config = dict(
    n_layer=11,
    d_model=192,
    n_head=6,
    n_kv_head=6,
    head_dim=32,
    d_mlp=640,
    vocab_size=4096,
    activation='swiglu',
    norm='rmsnorm',
    norm_place='pre',
    norm_eps=1e-05,
    positions='rope',
    rope_base=68100.0,
    rope_fraction=1.0,
    qk_norm=True,
    attn_scale=0.177,
    bias='qkv',
    tie_embeddings=True,
    parallel_block=False,
    extras=['skips across layers', 'capped logits'],
    init='normal',
    init_std_qkv=0.0351,
    init_std_o=0.0,
    init_std_up=0.0351,
    init_std_down=0.0,
    optimizer='adamw',
    lr=0.00196,
    lr_mult_qkv=0.7,
    beta1=0.95,
    beta2=0.99,
    lr_head=0.0107,
    warmup_steps=223,
    schedule='wsd',
    decay_fraction=1.0,
    decay_shape='linear',
    final_lr_fraction=0.02,
    batch_tokens=[16384, 32768],
    seq_len=512,
    doc_mask=True,
    train_tokens=138000000,
    steps=6048,
    dataset='wikipedia_en',
)
Each number is 128 + 24 x the weight over its row's rms, rounded and kept within 0 to 255. Layers, rows and columns count from 0. The size above them is the row's rms in percent of the matrix's.

# layer 4 MLP up, 640x192, rms 0.088, rows 347-353, columns 128-191
size [ 99  98  96  97  97 108  97]
[[ 82  86 119 117 139 106 116 128 124 104 140 163 145 103 135 147 121 114 175 141 125 121 116 193 118 110 130 138 132 132 130  97 102 151 127 151 110 151 132 115 143 154 132 144 139 152 104 136 105 106 145 112 141 100 129 131 133 115 152 103  86 118  81 101]
 [ 97 133  98 110 130 121 153 107 136  81 163 135 129 154 149 175 127  94 109 124 112 116 131 103 102 139 105 136 120 105 127  94 126 118 142 170 142 126 104 124  99 120  95 123 122 138 138 136 128 177 156 136 164 188 160 143  80 101 142 143 125 115 107 119]
 [107 113 144 130 136 130 161 156 103 119 131 101 147 153  97 153 150 146 109 106 111 133 139 105 116 140 168 143 127 127 138 119 142  99 153 126 151 139  89 108 117 135  94 166 123  92 122 119 159  95 128 127 119 109  82 127 179 129 151 125 140 130 131 147]
 [114  98 142 133 138  98 141 131 152 148 162 127 127 103 131 137 171 124 137 117 109 123 109  89 110 135 134 147 103 157  89  77 144 161 130 135 151  94 122 114 103 149 163 132 127 145 130 151 152 114 110 139 145 132 147  96 133 116 168 139 127 144 132 122]
 [147 146 143 157 129 113 125 116 127 105 120 114 140  85 118 111 143 133 104 149 126  95  72 126 164 172 143 119 168 136 107 126 150 165 126 107 123 144 141 120 123 155 116 132 112 116 154 139 121 120 153 182 137 138 128 191  62 118 153 127 112 137 159  81]
 [141 131 105  88 143 135 115 149 131 123 103 124 126 153 150 125 123 159 119 146  87 108 144 134 120 151  93 162 124 115 156 101 111 122 119 114 129 126 141  95  79 145 104 108 131 162 110 155 109 137 110 140 143 105 145 128 163  83 103 119  85 177  92 101]
 [110 109 130 159 142 146 103 146 130  99 137 123 100  80  94 166 142 136  97 122 142 166  96 121 124 124 113 148 125 128 155 125 118 108 111 147 153  81 125 100 159 177 129 146 152 177 131 162 124 100 153 127  72 103 128 157 180 154  86 111 140 108 148  95]]
# layer 4 MLP down (transposed), 640x192, rms 0.0831, rows 347-353, columns 128-191
size [101  99  99  98  96  98  96]
[[ 93 111 120 117 129  88 131  87 121 131  61 118 140 135 112 136 127 165 173 162 112 127 109 118  65 156 122 150  80  77 109 141 131 165 103 135 136 144 130 121  90 149 153 142 129 111 116 118  83  99 105 130 110 114 105 127  69  88 128 147 144 121  79 138]
 [142 153 182 134 173 123 155 128 157 140 136 150 137 105  93 113 164 171 157 134 134  97  97 113 121 152 120 155 136 108 124 141 142  96 145 146 126 143 127 175 135  84 124 150 122 112 100 131 160 115 116 146 106 109  86 140 153 154 114 129 151  90 156 140]
 [111 165  90 132 107 115  95 140 134 131 138 119 136  97 133 109 131 115 163 153 138 107 115 158 117 127 104 136  90 158  93 134 114 140 156 124 117 155 130 161 128 106 138 166 103 119 162 153 143 137 103 119 146 172 155 144  97 125 120 116 109 110  83 109]
 [137 119 138 120 138 102 137 121  74 140 115 119 172 126 151  91 126 107 133  99 122 138 125 134 133 151 137 131 135 176  68 131  94 174 130 142 143 117 114 139 132 157 146 148 138 158 171 121 105 140 175  94 146 106 141 140 115  86 105 149 107 110 111 134]
 [130  93  83  87 108 140 131 135 133 121 119 112 157 132 137 139 151 164 153 114 110 133 114 146 119 127 129 126 137 179 191 113 144 118 184 125 114  95  99  91 119 138 130 112 119 127 152 121  92 107  91 125 130 111  60 116 122 132  88 129 139  75 105 136]
 [122 117 126  92 135 137 130 154 144  97 138 161 132 137 112 107 143 112 141 116 152 144 168 117 130 101 142  96 131 206 155 101 148 145 130 115 149  80 138 154 117 158 114 137 113 173 135 116 100 135 141 125 137 169 121 176 141 110 103 141 136 115 115 160]
 [146  92 156 154 101 136 133 127 134 131 135 134 127 138 145 124 162 135 129 143 129 101 118  86 121 126 138 111 144 128 181 140 104 115  98 121 135 111 114 100 141 126 129 120 140 172 136 109 102 118 132 161 140  70 105 114 125 145 181 148 124  96 146 131]]
# layer 4 MLP gate, 640x192, rms 0.0917, rows 348-354, columns 128-191
size [102 102  96 102 108  92 104]
[[156 144 107 158 120 133 121 117 131 135 121 119 139 112 166 126 106 121 162 128 103  89 145 127 106 103  92 173 103 124 103 149 170 123 162 152 113 117 144 139 110  78 113 114 121  80 167 125 114 123 130 171 123 140 131  94 112 115 103 101 158 110 116 173]
 [132 151 143 155 125 164 140 135 117 132  92 120 105 143 143 107 128 131 117 122 136 110 122 151  94  87 114 138 152 145 146 131 115 162  88 111 136 135 122 126 109 141 104 114 149 155 114  70 163 136 128 129 129 151 169  85 111 131 124 112 157 120 125 117]
 [110 134 152 146 135 167 102 107 105  99 122 101 121 140 173 113 116 136 146 173 149 150 161 147  90 123 121 133 169 132 147 123 143 113 148 112 158 135 125 150 173 157  90 139 142  82 116 142 141 122 164 155 117  95 126 161 158 132 143 136 142 140 134 167]
 [123 121 170 124 107 154 128  85 133 123 112 137 116 129  90  93 138 140 124  89 140 125 119 152 123 111 137 138 129 114  65 157  55 110 102 188 130 145 115 138 130 151 110 128 141 140 102 134 123  92 174 158 115 143 169 125  84 149 114 133 116 147 125 141]
 [130 115 119 110 141 166 114 160 100 155 123 123 148 112 192 133 130 150 139  92 112 121  89 108 175 135 132 145 144 154 132 135 137 132 115 169 112 119 177 105  97 119 119 105 150 141 133 135 128 149 120 146 135  89 157 132 157 135 152 131 130 187 101 161]
 [108 129 140 175 145 137 118 111  98 138 120 144 162 156 129 118 138 140 113  87 156 106  86 164 178  92 122 116 123 149 164 150 117 182 126 146  97 170 165 111 139 129 151 120 126 144 111 157 107  93 135 132 121 149 113 165 122 102 114 111 118 131 138  98]
 [ 91 150 135 182 107 129  90 130 108 142 142 104 161  97  93 120 151 116 137 164 126 110 185 134 111  89 108 139 109 135 121  98 116 143 134 109 170 148 132 125 132 115  91  95 165 118 123 150 149 114 121 123 126 175 110  96 153 151 156  90 136 165 119 106]]